python train.py --n_layer=18 --d_model=160 --n_head=5 --n_kv_head=5 --head_dim=32 --d_mlp=640 --vocab_size=4058 --activation="gelu" --norm="layernorm" --norm_place="pre" --norm_eps=1e-05 --positions="rope" --rope_base=2360.0 --rope_fraction=0.25 --qk_norm=false --attn_scale=0.177 --bias="all" --tie_embeddings=false --parallel_block=true --init="normal" --init_std_qkv=0.024 --init_std_o=0.00401 --init_std_up=0.024 --init_std_down=0.00401 --optimizer="cautious_adamw" --lr=0.00111 --beta1=0.9 --beta2=0.95 --weight_decay=0.15 --lr_head=0.00508 --grad_clip=1.0 --warmup_steps=407 --schedule="wsd" --decay_fraction=0.513 --decay_shape="linear" --final_lr_fraction=0.0 --batch_tokens=16384 --seq_len=1024 --doc_mask=false --train_tokens=148400000 --steps=9058 --dataset="wikipedia_en"
Each number is 500 + 25 x the weight over its row's rms, rounded and kept within 0 to 999. Layers, rows and columns count from 0. Numbers have three digits each. The size before them is the row's rms in percent of the matrix's.

# q: layer 8 attention query, 160x160, rms 0.0607, rows 147-159, columns 0-159
# k: layer 8 attention key, 160x160, rms 0.0587, rows 147-159, columns 0-159
# v: layer 8 attention value, 160x160, rms 0.036, rows 128-157, columns 0-159
# o: layer 8 attention output (transposed), 160x160, rms 0.0374, rows 128-156, columns 0-159
q147 094:519480519480521533496493483529512536547448534516526506504499469477491498495509495507457464496546507527553511451467500536530484498509491505515494504522487500481496530463512489510466509475508474524536444484532538495532512521468503501512512534507503484546463502482525509488476515463504496445481526464484478513514512511471506483485527517531504519526536508518455551469517558525514484494495460439520499492504469496467495545496484513478469472511496496433477498514511521478482494530494465
k147 100:492485491453514515501509482510497515506491521496511513476491494483485482482453504502440488487523488541566501478448502527475481490500504499506507504478487500459484539483538482488464501500515500533526522491499510506564508490491513501472501517493498501544501509467477502503478548462542511489502502456515481512512487515479477493555509496558459551541534503537436503502521503485524491520469494458514492505544489504471521476493520503479478504532561487469501475545502540486467498523508434
q148 091:499517520523478526494486463446496496510484549518481507494496515534500515506513529483506505504470497456497509470490462463497485512492437504499516506485510501529490491472470576500495467518545552473468481513514508449563487487535491456486508492538498493493487491507545505560520535537530496514502487471515476451452474499560465516483496505511510488491521465516494486506485559529492503454515492478504539500512490531475509490475516538482506499509526523459503510468478486514494518512503469
k148 089:472509461516484511512498494466503500486494554516495523482475510543551494532515515484530482501488472499531494493479477487477485494489462481493558507502524461531505482468450498522489506510527504511433505541553546449550517464543475504502503513539499449495525502513549517522561535505519512518512516461509475494480459492529511508504515486461497494503480479519468464499511505513522507485525466461507521495507493491478488519498489512455529530485527506508476492513473522511431535524509495
q149 090:493513469482477513449520535492525513542517502476487481498478475521507502531512454478530485516498518494483476513521525552523455501490520479498511536506516500511509566494552456492539468521455416483505493504512508540500504519481479495505464481509481534475530528495499468449490506505464509484519505533515475485531525495486492523501483478459512533488491520507517479527523451495495501556476506522498458509463491473514489477525538560501512492526511482521525464506534523470478511504497535
k149 091:507482485503455474511533523503524498523535496468534490509510455508467512534545488512453496529524515500449494500521489514513453538498510504533505517515520475513493531515554471497523489489441461466531456504531517549494491501467498488508462513478502532507511524514536500457453477508506496462495523550465488479520560506477456505494481521476530541483487506502540523501484483485485502511488508493486474503442490502548462493504509533496504481499510486499558465504529533493495478498465515
q150 083:485485506482525503454510512508510484533477495530501490518449543495515461511498534519514501512475435478451512540525514490485524491503490540465503486480537504490526490502554504520526531497521517471481558554486475527523483461503537450487482492472519538500500476486499561528521493500499468491501494529541506492461527498530541522475535509507497484484486474506508482457525455528488483533488526521503515518472514501555486487468500488525513460477537488498495502460476458527473484518491490
k150 088:490494521528516494488483516505538528505466509526494480512499537497508481519517521521530477504485483459430495537523452506514515484540488498474500485516523478488528483518476529505511492484492491493525499549514476488469492491507533436493542451490500560479481481516507504530495517501476484500499520533520499482483544457531545463435525513488512449463492488488516519483489494501459487537485492492490507467493473497579528486500515500551505472471504521510495481453450471530500522511499481
q151 091:476471504484512510481492444507507496509495530493457518497473517478465465493504486499471455477526470528485461467489499525511522518501451517546519501495514498489490487468523497496451550492534517484506504509538518488526529488519494461497529520513521468553513502499502550493508528483543490485501508538507468507444523460511509479510563495533509517522527459505476516492528499502554492494486476431484536505489526493533479505500493484495455507472541506491462522513522468460505544534514486
k151 092:488485532469517527457522470513559514506496503516495501500478523522491458472487504482498494456536484501473458496484487546496546485461475504511538512468501550478504501504528510472452514507549496490519518495517516491540522493475519418507557492491499521518514494525488517502516506495540486536505510495529491497453488469491478444496542500513473522534510471505464515529490484545533435503502503448476500518514485501510514513475489507515505501472526509512456514514527468480485515534525458
q152 099:490517521500528495513513488509460474467538483444533488487513468525441521520503552486512494510493492490520516538481527496470520510495526550475494515492459560457474477494471479479495504510483519524506515482482501481475470466474511542484472512488528467488553528494439515474496505459491542518493483470499509507496532492490535506519517505498493515466532523487475514516487437452493484548485485521512515500508515501501494564509487475490485477507436503562498492518488533492526492505521515
k152 098:525518515535512510470489495503477497480535480450501483527515505523490529495490525497533524500500512481490517515491556473505540545468520510488503484492472539474425509465496521467506414498512519507538482435461494464485459506466528490487508500509507473486526518504454461479503494474485557520493498517489521524466517531507493505487496518506490496467518530522481475517487459477465510537493469512505525521533512505513523500519529481498475495497451488537523530499470491473559490500531517
q153 080:492481467511515496517469512523498490478478493491498512492537517473503470463455453503493484479487492545534468534486513515483507509489497486545465470468503457506493491555513491461473551493471488511518511526474521529439539519505478526517520493462505472488479512493499511477520456502514479523480499509489498537513535489448533460490494508490511517463518516475491512540494479492588506497538506487467489494512538485491465487550500447495533527518526507521505503526517490440521494464509502
k153 077:507506533487513497495513507506529508495471466545492515483520518484464510466490439497509512490503524492507482496500501518519531489498509444491465481513479501492517525522531524487475509528495522474530486500447491524480506557474516458527525477501486500460474502521489483508464431512492461552498490490517536520472509494473484502504481506551513507514533537506517512553526478505497470482562517510450473525544463489448465502478520462532524495495506487503492540516539467484548476475500472
q154 087:475464502500503460447554442497513484518496535500529518523500538522461508500515494518516504512480504494538478513506557438463512508515522524435536451502488505505474495491505494522524489509527516525516473511479535451529497467496522473516535491476525495501518535521489527538525483476492506521498472503461526521456509477474514510523516494518508523466491481487449537500474482542482517501537488492475545503503534504435500495484495479505493491489482448528472506483519496521481463534513504
k154 095:489499517483505490479484500513497522539499476498507469537504500515501514521506514506582498525490482506492494510479557454485538505504542480472535451459494515472486493484463497480535474539512525520549498513415530472510491511458510508516572472497492497508487515514505509506539499504494519481488469517491532517507491483512507458496509511509509493495501495500437493517477503522488497499539447465455546531544517497458515508508523442534481481494522463529487506471495491511525510479506510
q155 088:495522483486492523497461512542494495473513485493527478480480471483533469483476511526498500496548484495521480554517485533534491468511542523504511540525500499465541525497514456517503508483468432518523523516476523546472530508442509531506491509492490496509514484476446482456491482480456539477469544481525479537551526526475551490507471487488524546503466517494514538476496471494497505558469489511513457514508497489535514544534494496504472502514487519487501510510502503462481473492495507
k155 094:497481497507502518509481504529457477472505474489514493511538487459475507468490498511410489518500501473511506527501502499507473527494514529511461539546523491467492540512547479502508519477483481522516494498497475530464511496462507521503454503480491506502473500483447492454430489453472527466493568509506455492527536532483515472527483503517496499495486537525548530502486471453485491535494524508485480508545503508542498505507531494531443504505475481497519500524486494469520470499481488
q156 104:488495490514507482480486538513512473474575485508489511506489524485454480507518501476520510484460500513452518505527528491445564527507507509487488495468521481500473493537493522499521490513509508516443525499490495499487519471520535491484523497480506508514495500518466523506479499531514485535505501562519512498469479474518524502510502522487487500508496510459533472537488431514500498498534511513451531537488538498538485486479528456549518479483500451574499521493505421502495489506472510
k156 101:483495485514519482491462514492525543487542484513473492528496504507509514509537508505553494494505502486412516528524470496499536497500504490489470474511526500523517463529431541498525503529534509479477468504479516519472503497509510481504530495494502535513489484493512520534493498566487488497503482560493515499499495483516516484459478509423518492499527491432519481525488484515477515498529506527470520507467516499533485526510498489537487479480466513511466536454498429500508495512450524
q157 089:533493526487511480490506504510491505527491456539517495507470512501526490512510551514507503502471440487499538565528498455513485484536527547456489502476531517465529502504478486541519490487497510505502536546478463498518461431512548497486469495490532549491515490476502538548525500503467482491491499493541510488483522529511510532494488487491489459458488475493479506473501479536475471537508527537483527500498488493501527469462492499519510459504491516511497485472462514572461498506520487
k157 093:508493525542515487490479512536455526506465503530478503513518514476494497522520530512532507488447482481486522519525493446488490513547515519467495475524499490498508497488461497518530458478496477525491496522508483473474493482520500500481508484489492518457486488536493490522509539489481473493504528526492515487515548498549530491470486513539513405434481489543502503476504491474416517539508486492523537466492513490553517476505508498526488491487498516520523462474461533535493536503512515
q158 089:483471516510518484471487497522515509524470503560500518563508509473529490526504488572501492553501492535491500528511484497485508483482488527523540486472510477500563492486523490514490521500565497488503512526493534479485517511488498479482534482434521551506453466489449507526506472527497468474474508506521491506513527515512492482489495482522501513518490476500487485485470482544510472522503519500478525495509499503490460467513463513539489525497551458453487483461544478464463475493459475
k158 087:465464538506537500492480497504543537509473517545466488517512524477479479525493506534500454535510489491486484491508516519487469470517496500483490501501544431508569485510467515521500509535505483506493493530517503491492566520461500464506555462478506542474462486463469499499463499491487506473494540476496474521509541470525515500506498502541496503520528499482510520489456496523479494498521508496474506459479478517478492511493515522561494510513541462516465464503500509521483486497424479
q159 074:466496473475493481476561511479519487525534495480485487505502541525523506506497452519525511499500483483465460487526553519527500479480519521466527480496496490486507536516567449516542522500473483501499541515492483534501501518489453487511473465467496504442540508496514491464508481484488488500520490545492530528500516482500532506511497476486515491515485470484513472486537465479491514522478517555506450521461511496535498465484502533520517534466510430543481482525534523497501504491506546
k159 077:508473523512488485499525511514533494535518440496514450514516494506466488525499491516492496514517489488434471507519508505540516485491511519505529487464482497502508529520542495512506463505476491467568514504469466549505468497468495463504518467489509535504494518528507505483495444514479466516496475543502550496497539486499478463479482500497524502494454496516536544511483517503481456484478524577487508468470505494536481470495506491546521472475483514504525491454534504504574498483498510
v128 095:480535520473495484542526505484536496444492484540487510485555480434544477501478545503481500443486529455476526510491438487492492482479446442514508522526490478503517459523511518524503493514502489467513491498498512475512505494527535443521489521518487508482504497506503470500481513504455548490533500476528496489520498480553515468494484466498495499507517537499529464530523520478471478479507502501514531503497525565523516498506459508493494565491517491497510499466497483501527473522500484
o128 090:486480462501537524482533504524501495559510522469545460493464494493488538451498459462489530535502512511516460508521556476471494487545519512499489481453543516506466520480493463516512483483463503499520501475501473481481477465471469557480510475467509515520510538492532513488513460495521485525486477522459481503454525480492472509550519536503495488474538492493463562504494519517522511545493529478481489501495504486505479526479549474526498469502473504508494514502543497527515515500480479
v129 091:522481509464472487404504496522559477530488486467471510486496533514559515468521466552479477496533460500491478525484492486523492521522539472455526492454505498475511516496551470514507482529521483523508541504512479530483488487513570496509492504530514500509499484516483490498486519504524440486508523506513510488509502503487521471552493509472501498503496448491515513480537493520520449509478509474502515520492471458514526514484535498513502503467518541518472518509520503492448518481494463
o129 085:476514482510542520553487509470469483450506527482475506530537469511443518565522534458513539525459539503482526474521497506494496511452483494529481502519486502514446460477493541459526509486515498482528457483470513461511507521509451517507490468502465499498503502512509510546489511469480543509525488469480536502521471519505484518487497514515485472530479524528491460517468483458466502493473491489528503479524503515494501486540498502487490536554483500488527506504484538458515481509527538
v130 086:479505497445496508462493450521526504500505495503506471482488503464540461496470512557493481502456500505500497509490492484515503515521549449519482493532550470480470487528518497485495493491482498536485469496507506509484508546538521508478445536518493554501480512475515447561503500489504467489518513451529483483529516529517536473550547473497497505522498560491462472496545506503502515526515521517492490501521471484491486517522520533507495518484501485525533464482495471473471479462502453
o130 083:482481507536510466499538500460524510471532504505478480482519521539465552499557465457510517508526528476510489476486549473464474481476452529498493502472485528529512501496502511495470485509499490475491508533510503460498464485468448493493536453496492464497560493502497521495525513536488511514518478524479532513463505448527482494532485542511467460507523473528506498504488479510475465478484464500507474492493564508516521498482511471461488518527453527530478517512513487510544509527508534
v131 106:475457503494489533471479456505515505522495534499477476509475506458496491498430471558471468556507517473516512523521496509504487492501471491522529528497532431515477510501512502496512515452483504506493502532503507524490527570504485491489499469465496544467502503511478458489522459502531470526500505501509448534498531516485508478519514460479498488517486516504501499463544488473536492524522507481482495490470510521528494517517491527533500587533512483538503469475504480470493483501473468
o131 103:515530497493496459514492489486501500472522478522513514497512498494504507510578526451504526460517512494513543455478510448481515476498528516468458502502469546480489484505462522498479471518503506559511475508509474447530478428513511523499483522515531463528541500487525552517479544533472538497501479507476545444497507521523478525477487522538484476471537492505494526525476473523478491475498473519503511491529496471484514486480500507473503448502483516485487512514453489522486514493524512
v132 099:519483506494535498484506474532499508529442535510520514514510481520496549485504533500459529576487477500495495508530504449518487511480515582486514517483507531501490500503492522472509463518463532503490481502478507454531494483492526471505542476474536507472526507520474498521507482499525487503500495481464478507491484510483471534526477493512494516501514502528459449493415519515504493535519489476478546499514460530483516532527464461454509509501502473462475484497505559506500496520509512
o132 092:485508476491473492520506560525492505481563469486487516465480502489501493483487460516540489448527482494491493511520499524512544489507497431535473494490493503535511505519511491505504514471501469472521499523510496566484481524534513469508452543500499469524496493478516504476506498510453497526457524525526525485514513491498526480469527513441503517507488514471533505510541482510506482448508518512532431501482548498521471485536504523553490474490505501530552525504509464477470508472482500
v133 093:503507498512513481496491484472511475467460467507537494520504548514564486487510520482503488449529474497495509508492456461508524502484483473526493521494498482515546533457506513544471495526490517457513552504502518486491516458535558439530502526539518439479538476487502514487497527484456526501488511492504483498557488493531527479482469458487511526495509472483536523502523485491500488489471498526490463509498520507541503461562473501513511528506483558489493512485518475502485472515518516
o133 085:507482484472501540513515473527480505551485528480483507506486464466456523496461494516515520550455530488503472521508518512503468494532499550472519483510499503462481472484457525479519527492515477508511417451493483517531486520449479562506477489462500544563459527494519480509490476501524497519506496491477527514469497515490489527516536523491513488500532524494489473501487541487496523538528545460509520494500469487469507519441520526470468477513511476510503507499525509502518482525487502
v134 107:475516494495500511489525511475477485528461504492459509496520556519446521505480502474489491514496453457532508488480489471494476522445446530505517476476518498522502460480523511484512497471465549464552528538499494497524498468535525492555514464501502482470533529511489512472535489506491495571495482498506533516467488492455479513526484500515477484495501489527482490482446508468527492476533476461509524491484510521478507499480468501499499500533519524512486502504500524564559523531512524
o134 105:532507477480493514502432511540494506495541494513535509507479463468523493496507525516506492497500519544453550497530499528540531468526552480498475520493475481467522535504476490534514495511507461566462489466512515514479517513481528521468487546476501534502457467490495485502446505499484515469488543534484471481544483567513485472469486495472506514502498519461525499539506509507494500526503528539491492497494478485512486510531510517517494462495471471485506499520497481455461479455478477
v135 102:497497511518500482433504518502516505560483491519495512523482520438526502538511510555465508448505495499491500495484530503506437494507497473496515485494526493490539480516510493498516445555481485509511515494515508485531482466522500492544500499501493516528498523495490565509495508504469493487535551512506522482494511486452453523551491493510490511518516494489477516491476499564471471495483494501486539523480472477468505447441537511484515465443527516507496514538509493534509492508505458
o135 102:483502461501535535542477497509495475461499494465518496486517481563504512469511502418525516541491509516496484503515479515520539510468495498542520501510487501526454515491501514510529511460511510481505503463500492487476524507490505503514472513512442480449515494512484418484501509482519496550518500484531467508488462510529509505487487512486492498482527506525524481511533501427520533505468505471520468491524515534510496562543495472484481519561464515506529522491509512471507510471510523
v136 097:507462507488497531496513514554501483504534526496560534514454463511461541514545466495511490524479520490506493498487546533503520491518517524487532512527507536479489531514474465530481483454548445542539508486524501485536520485466444516505533493509513513513490510499464510463507504503472527466526517475473509501488502510464488491518472476512487498514499503498474535504499512466487519521466493496540509515474493489518512509435480552474445451492497477472461470515496513487475518497461504
o136 093:486512495527545465527492509481496506467478468482449498472542512520539466458458512491507491490509485515498473508534473492513521545463478502479471509467509508537513453508502516497540526539516554456457501523492521514446506502551492465515489515490461501467489471511521497546523492515529483514517483517531506503536473476494483501491515501478490508467458493517542472505458502512516490476520514481472512510537506511467469498537511462535536520486528519522540547466462482502513486468527502
v137 094:526513504461530520511497524486473475465548498480540494483475476502509470494462507500507476504524518514481517524495480551495539498509495510513473562517464531464467544512504517535489540491563467483494496474502476558465505559486435505472485512484510497488484487473505488500473496505505505477479509480523469485552511506510533508498510501521485531525498500495577528469551483491526491524463514543526466518485533480514488510478498515505500532498473509465498501473500497503440479475498513
o137 091:499469531545493461456532423485513514508474510493457501519537513509488504502502473493496512504479478480530474521496526428476495521501478505478540455515545490514499466500483489470508489524507522489500479513493476473527477462487514485533521464530516498523530576536506508547539491512506464511519457503489540505457502463524508508510503517527507504470524478529445479513482497517477504490538483477494550476502461493479495486482509508496535506479575514514493472485497495508520492519511492
v138 090:504503513477485485487487496515504486465570516448523487518467495524520522472513482526494481520513531533514492514494509525483531479507572525517488502526465524475520543484519469518509487497513467525464473467494534499474530546467501487477511521529464502533478530480497469501508474497487515443517502480485485474533490521453527440500528464486507526509493546491507520469532492494504516526505490512529487541503500452459481500506511538498489495475473438515512473462502497472489485447507535
o138 087:477486506560545490516540506470510499498447484537452501456518497504501471520496508452516491509462473454495489507500505478497482524497428533475531482485524490522505465490478527508494516506520522443474512546521484491518461480539470463501509475513517492497489472544506539539523516496515465491514480494508514507453507425546489544509511538534472446500521467504531496492479504523474468479491491505494520489496497525514522479481508478512504516514550548509502501499497511519501484524516482
v139 102:469528510511500478517519483429511477492545486497492482570527522492451502520498489492508518481527547519473491485492564500474509501494492516480472478465444532513527486502551497495468499522500536464499508492482518525489488499484478482568508504468510492542477487494470552470506479510485527499505540503473528491548489504453467523470510499508485517517505504498513579499511484496506477468481503511506528498490538491478511492499471478534535513492470490535478507472495483493507490461524555
o139 098:529469488507514531469506506516474514528454503535491547480447476489553485494476510457453491508484452476516549537509425491519488524500512518538517508556541501483505508463458512511529483486529500518520498459504486497531506496492516495486461512536528512478517530552523468498468505493536464472480496486520462480467501506531528518488490494486517470496529488517492469486517520492515537544512508495476498504514457496539488517465508513484496475497543525486526501516496544494474512504516451
v140 112:505488484467532508517514535526483507543443489501514500490535475538522537492549480424495537550490526519493512504503510492509517515494499516471500526492457508505499521520528492527484487481467529433498513485472476513479519508453446529535509486474491488485489497502485473449512473507513496494492471462483545526536499482466452552501478526508480501478506502523491528475489495500497519504468493486515453491496493512477499477520459519499512475573481547481489500500485493526512507522511559
o140 107:523521526520504518472459476498493504469527502517484485501486527490492457465449499565495477438530478513493492526495483483528499518506489511524488488519535497459508486498499513482532504508534477549500441502542519519548478496487559429475510534498495511513501500498507528538491511492503494513494533534513475476456522510516560473489537466498527504531513479471471483512503492506523511483542503512494537496508526491509491534496509491520494490438535458501511483508511472452487494488468447
v141 098:528514512492512505496498483489520498471516498533476496461542549494554490494472512503479496493477481458496520480512435474507452511491459486524502517510509465497496472467481541498478501551514507529511497497482513470528483476539554461472487489476542515482503470495475501553478532489507504492492524515520470479523504495554520487529477481510496498522502475500484491512478536536500469500508496509461545501498476542493524540530508486502517560485522492454493505536506490497468494459499413
o141 088:502482484470465493498518498527500479519539500447505492524470484498432530525512462491510547520494523519487462514528559497482531475508551456490492484497503530521482529527533477488513492475453484472533510483481472525472502501484487553532482486485467475498538555499517471462509462532473511517487455509495530513499518517447483509483518515463516514482479518511505485502498486479495523499501523496535447498481538474515492483477498501506503469517457495548516488473508482527522527524512562
v142 091:475469488530459508482470487513486500531466498516453533509531526454450503511480497570539478473472439521490479517522522492479503518507486488514509491456527510541504483520513471468532518532535512524503512529497491482513489531508468523511514476455478518503483514520516543462534484505509476543532479519489476548472509457468538485539486468501495488533489478496504500526508490488523469465533502473508568496498516473514494474508507459523490543478547479509505530505491484489506491533488485
o142 090:519524474466502495525464558480514482509536497500560490503463468527541517511545538438458507512542528494507550433484455508513482503485517502488452537522474491498506500518483492531479484475474504521511498496524509470481532491527544528496495514542504507507531465507503472515482547493486541490473516459495508472506497556463470505476474493475482480504488546522506506488505498492487505535451518496478475484513474535508495502509486530501496472540464530472489484519478518514508487465512518
v143 093:534541501524500485497510502401462499483480521508511504491499505542519541486508515455500471528534561517513512468507481490518500485529484496526509493508504510512512521478464524474487492516528486501521507486476515498556486513494475477465531467535500466505497494490535478529497506499494487505472423510492466500518495493499484494509451490496503495495501477488513551494476538532530466500522455523483499514489541532458495484531519505513547538485518533458495529502525517522491523433514460
o143 094:500518494491493515489488508590528491516528493465480471501462469478482471574488500531516512500435460511484493560526518508470506504504532491467529489513520483506486522528514463511542509487457507486486510516519470533457526460507536507529487512484539518511472505490465518513504504497500493472458554506553520483502519502487500499467524496503497502486506481526498470486482458503444539506502532487495493510469461476526516505471489500525471463487510485531482484503491470535483477548502527
v144 103:470513509492487476427464471518529478537506515485479481524453562499521489520485509491511516502505442467490523521488540462494500533452497482509529495462529501500493480484525531464502503531466522464503534516492499508514474492542546494507486479537484553483524505512479486518502526486532481498517519515515513485434507509541507525530519500488512481482513458518469512476505495527506492507470526479468525511531497489545509471489523488502492470476528539553508506510505436509526506532525464
o144 097:514513496509539533558469515482494489449496491534506525492554484489491531499537487494482500515513553525519505464498482533486483435502511499545467504548465493496474524497509469499503504483515462535514478470498490481502524515476473529520493484462479480503487494475508496474459509508473533508520490478471526516575477519478468451501459539513503508530513526499532472496482530490488511495509485504520440479494522503500524514540492519459508524566474497448526515506493536492488492473476503
v145 098:501492494503471468460466495509522476485534507450482489524464530495498509501492472515521511472504488547489479507491534515501530514538553434486505462480507506466496502544530490475521526514481496537498525493500490552488478486512521511529496506544451501533474540515533529507505480497480476492546491508496538492485507497494519455542539465508515504488499467501502531511531484520517483466507511506510470527503516427488475479438526507491475473451485473573492502476504484465508492486512503
o145 094:469496509513574530531499507482504501482466513547512508496514500526524498513522527463489496531492504491531532491499468505482466499464429540543499532534486490524492484454478497509485494511515501468497486485515526441501502497490453486484519481485500518478512464503478490507464548488499511497512504449501473507516475484528466530511459543517484466518500528533505470482476495481493470544455491483496521489506484566507533502548510487488497529540512547437485497521485539488490471499508482
v146 092:511499493473517521498517562479517515580508504473529484525478506495496483533471525523462491512469564502511514514472539519512515480521513474467527492476514467483519513516485479496475495491480506498481514500487493492485505479470487496522515516512503504484486531503476514473476500510530486543508511437487516492516487499477491558516499556512487471500486516486519514456520498523524496502476504576506468495527478458466485472474461448462516493544492533558503489509505485581502504479492496
o146 082:517496495538502480472495432519496522445514518519468517481542473517527490478496481471511493502511473536495471506500471516513481538458493566548491511510500533512452484461509524514512494530523495502512482503506485494538512501520495490498504495513455488508523488495497503512493498489468521490497552560499473477484483492530500503501474463532512515519525453523470512518488481452514500496497459450498555514497492533546520554559514552495472485445488485482518506460532496475489513506489498
v147 099:470479501562502498530471493486497491508516526524527498490506494463492508539489535516539488532481472493469532523504525503482527502516472487527500508499517472504504490482444480518476551511574484478490517473497470477496481523472462506458505510437529466494477462517494518472516511493525509498512540522483476489523496502518545503484498477482490466507506487495515495507547482472500535503454514518533521493486503485545487472548515493565494518517499508506518494499511486412438516502477529
o147 088:535502505474487479481507477463480491504475484498506536495465504501518458467528494478454495477566527522525494478467441493501451485484516503462467491507504543486479494490517507466516495492450520515519486495493495476506548523508509506535499500556514490500510547505555490511512507504502515498491449464529551510480496507452476511502489472512524531483472505515482497499459528526518494479548505453479488508551476513465500511474492550445531493509498497483497527477486541555527516511510514
v148 097:521499491500515498527511489563501474448520481505489514478507496477477493455558522533484517465505451557454453506522500511504513539490540521477490528507481550465471486516508472562497501508523478501487512510519485482514498487516510495531495516471498449507525501511496533481502498496481509528529539503511526505494486499509551475536516486507509493501516502506501470535503482465446496494476550504512537529482506495538510540441503481488468467494454445484468510484489473463518515543503499
o148 096:461485512491541486529517530448499531547467512478547496513505498533516525461467480490512467522528522467513509495503514477505502518505454463546492481465516500537541494502504500463492499470482525457512482481466549517486478521502473477492500507508441548496498498513529453507511498499504460504529447466464488504496466496486476507528513554480486511505478537506480507501503537503548472515500492478481488485511503524489482475536523491488520554510555518479547504511505534483518472452509500
v149 109:472476509475525492482505469569528503517480494516539482507545530484532510498529542533487505521451481448492508494522525467495518513504550489477499527516447520471492474537487533534482497554539555512496508469479497488495474476482543503514514487469527508512514491480436511526467521476520466461509523498509479514489497493535524485571507510524470512509502517504464509485471483520484490523476505503493543510497484496492518498493490458473483491491503473456476528550501514498465489501503449
o149 103:523496491513480495521505513458500492503540504498467503493480492544484500496490428466517536466535512505511459507491499517507491504493470459560488480515518505550484502501520485440526496476482449484507503495515498521493488530506473493503464513524422466468536523513541472487520464543495505542499469522489532509490519485434509502487502506442526512507503491528527458526523514474510502473524513482514445489472538515533491479494522503510529522509494515523548481464512506493518525486480529
v150 102:556501499492513479493497507502480532524579497519490499468470504526504499486554477423510506446513537543489510493486491523504519508518466507476518501513487508505469506488509471447529488520471489522509516464513499511507494469521483527493461508528500549498515507506547471504490518520487508500468474538494559476454493494539429534452497573492509482488484459506504461519517498534499485493484499543507484492475520503492505472494526531478520482532515515545512504499493490521499516511488510
o150 092:461529533503486541486460496500514479454436522469509477543529518455498523521475534572471493505485478497497478537488512503493480462495545467501522522507500477492497524495526515522491517531501503473519487525480480488501518531491484493507548471469542487475465498468455522496494478470498514503497524477519456529516500549503525477516484456539523525510502532504469539478509497485514528519488501514512529495528465468510514514529462462516482558460484495445473529506512495491513489513498471
v151 089:462502493479523523534499546488477519545456515534521505485513476496463514524508484510514504537465504476502506478512468515505513481477491506520475513560506513509482496481471490498513507470513480472517445498480506474534512523478449523463488499472493535518476509483537461508509497496477477498490491488487436510508509469485489513490521497515505503497503552521491481544477470479493550521530459491503496479501474544501502491539525567518488446535542492440514497483520542449486540511459494
o151 084:527526484550436490467495486507489481482542460477487469471479523516498485474506506525521503450533509516505493468490525491507497491516520482453495474466520470511553495538510489512503483501499527533436543533545484517460494483515522473492529517518530466484501480497501506500541496523516517505487492536526540491494507506517529480493487466497475510479496460497484525466522501531505506444525521540484509515501549465483481536456495468511499507479451488561466498504474462549513506499501500
v152 102:473498530505499479479479497486499535510517535501499490538516494476471532538517458513510461565493564499491515480506538516501523477471490521500527517525486527508513529493496494484493487482538463514558471476496517505536531544477476515502535486472497533507478489529496462494532507507488540470459509548491441497492516493489501477476531446512484487512499498493486496485509465445511484488509463475532492513455513532502486482536510542505504528480502468505506462454513527432473513467486489
o152 099:526527496512484500517492511519479462477475482512482507461465486508530457501505546471497505461483465479518509501508466477472484504531513485461470490512534486510464456511464532522508499501487527511434525547512472474479494460538501506489468526511559469466495502484526544520498492542515480521496473480525535491498508522518510498471476518498496487464468490509558515508485518540469513506529519529465512512532489425482515487454479496510525495506488532522480535498442482543501520508504489
v153 076:477503501500523508493545522508506525525447489531524510457545494490490490524460521517452487533478471413520510466505489481516478475485464495495477476547506449513480470513527480516480503483499508518507517532508481479527471503492552500507511491451542497496501509507449532499485511518466501528509516476508494508485501483527515533484499532514482496546500546483481484483466515471479483530511505518503545489487483533487486514531480480524495489537516476420479489544505504549506522506461468
o153 072:543501473475442487488478482487506496504555501458515505512478499503483504473518482511510557464543511540472484515531521503519519519495540464516501511467484535523483514526527482505497483499476516533494494463499505543477499491503520533490478524502464476486534503510544455471513467498515494484485504566489509508503500526460514491499492472450501525474470468505494484560515495493545509464498499505505484510482539458507477500479532497494507480451449474574492496466508484482504519475540537
v154 115:523525506505509503468478552477485500480549490545502524511464491532501487548557505434523500469530537492453496496531532536500541514427491498517501535507503509497469512467484542486498510519526451469510499475521496511528503502503484473490508506529482489505523474510512520481506519487503544513480497545508470478440506480505482522456484522502500508486500458477513497528500468478492489527451517512507508504481533498538485458527529499491500450509493534491509481481512427485493497536495483
o154 111:528505508517505503500497465515493500474423525476519490494528507462489509464456498565483488522461475526552486517494485482491478480545516491477525483526505465500506486537488463515506527481505547508503501520478468521487521494493497519531502488458524494483477535492508489487506488476520488502515474439508520482553470552513515468490482509531516513501500518519484516478503555534505527485562515480488482490521452460471509502485472508508518561490542482468468521476480549526504490477510482
v155 103:464482496505504520521496472514501505533525511514476493504490485522432518550528511448521515511482567479490486505508504522515556484503469481483542533510470478496456474491479479528491524478513482464517489513511493494530500499490457482521500487484474515502464503527503472478540505499505533556523452495473475511447502446468483509495533564516506491472495520508497495535498491472505484488510506476528492502477515569538485514471472532514489495520531515523513511461515439478522526505480476
o155 104:535544490530548494506494526519484497481491481501521490477509509473553500464455480547482480485537461552524529479490481469484459507500542501506447492497529503500536508514510472514518485497485529547475506493526496483459516509496504516471506522507499512463500496482512543510448495507506504455516534485505517447571513560504503499528452442520510499486518504479477539478487496527520523496502500524460509515524488460490497512511526494529515503463474482464483495510456515535460494473511492
v156 107:491485504488494458536505492507532507533506520489481488514539503441469504515499513525515517515456556523484507499498526496501532475586527486485516474479497502499514488528424483499458506516522514532499488452502475526498478493477482524508547515469531506537462495517544503488490518497512494497504473512474493512539480499512517480521523498506506467504505515492482431514548518525498477472473505541495476489518496502480490474531450463517505553475513474549515474525493544472468516467506498
o156 102:521505494488497506480519516493485521475513493515518490505440502536533490505517508459456503489542473503522493508472449540466432534449473482515465548527538531516462499462541527473517498509455483456513532546510538452505505523506465474476476490531522491470528504485482524481505485527473503495471535486534500498458539483480503518510509481491507525510466512530491536472495481467495483541486498457510505546507499501541492518496514535493508485507469515498499525476502487514499499562503514
v157 092:516478492483521504466497506531538531536515498530474491475458512496515457512541512490487499477494499472507513502486480500512545499526494443480502513542511495487457495495477499474491530530496468478481535487517480495513458484520507515478457526473523546513493495509527502529488558496519476514529502513507517466448485496540513513534554574509493485481492516501497462549546480516489479512507520502489511483506513486488465485450541521492487479498541504517519517531514467469465538508501423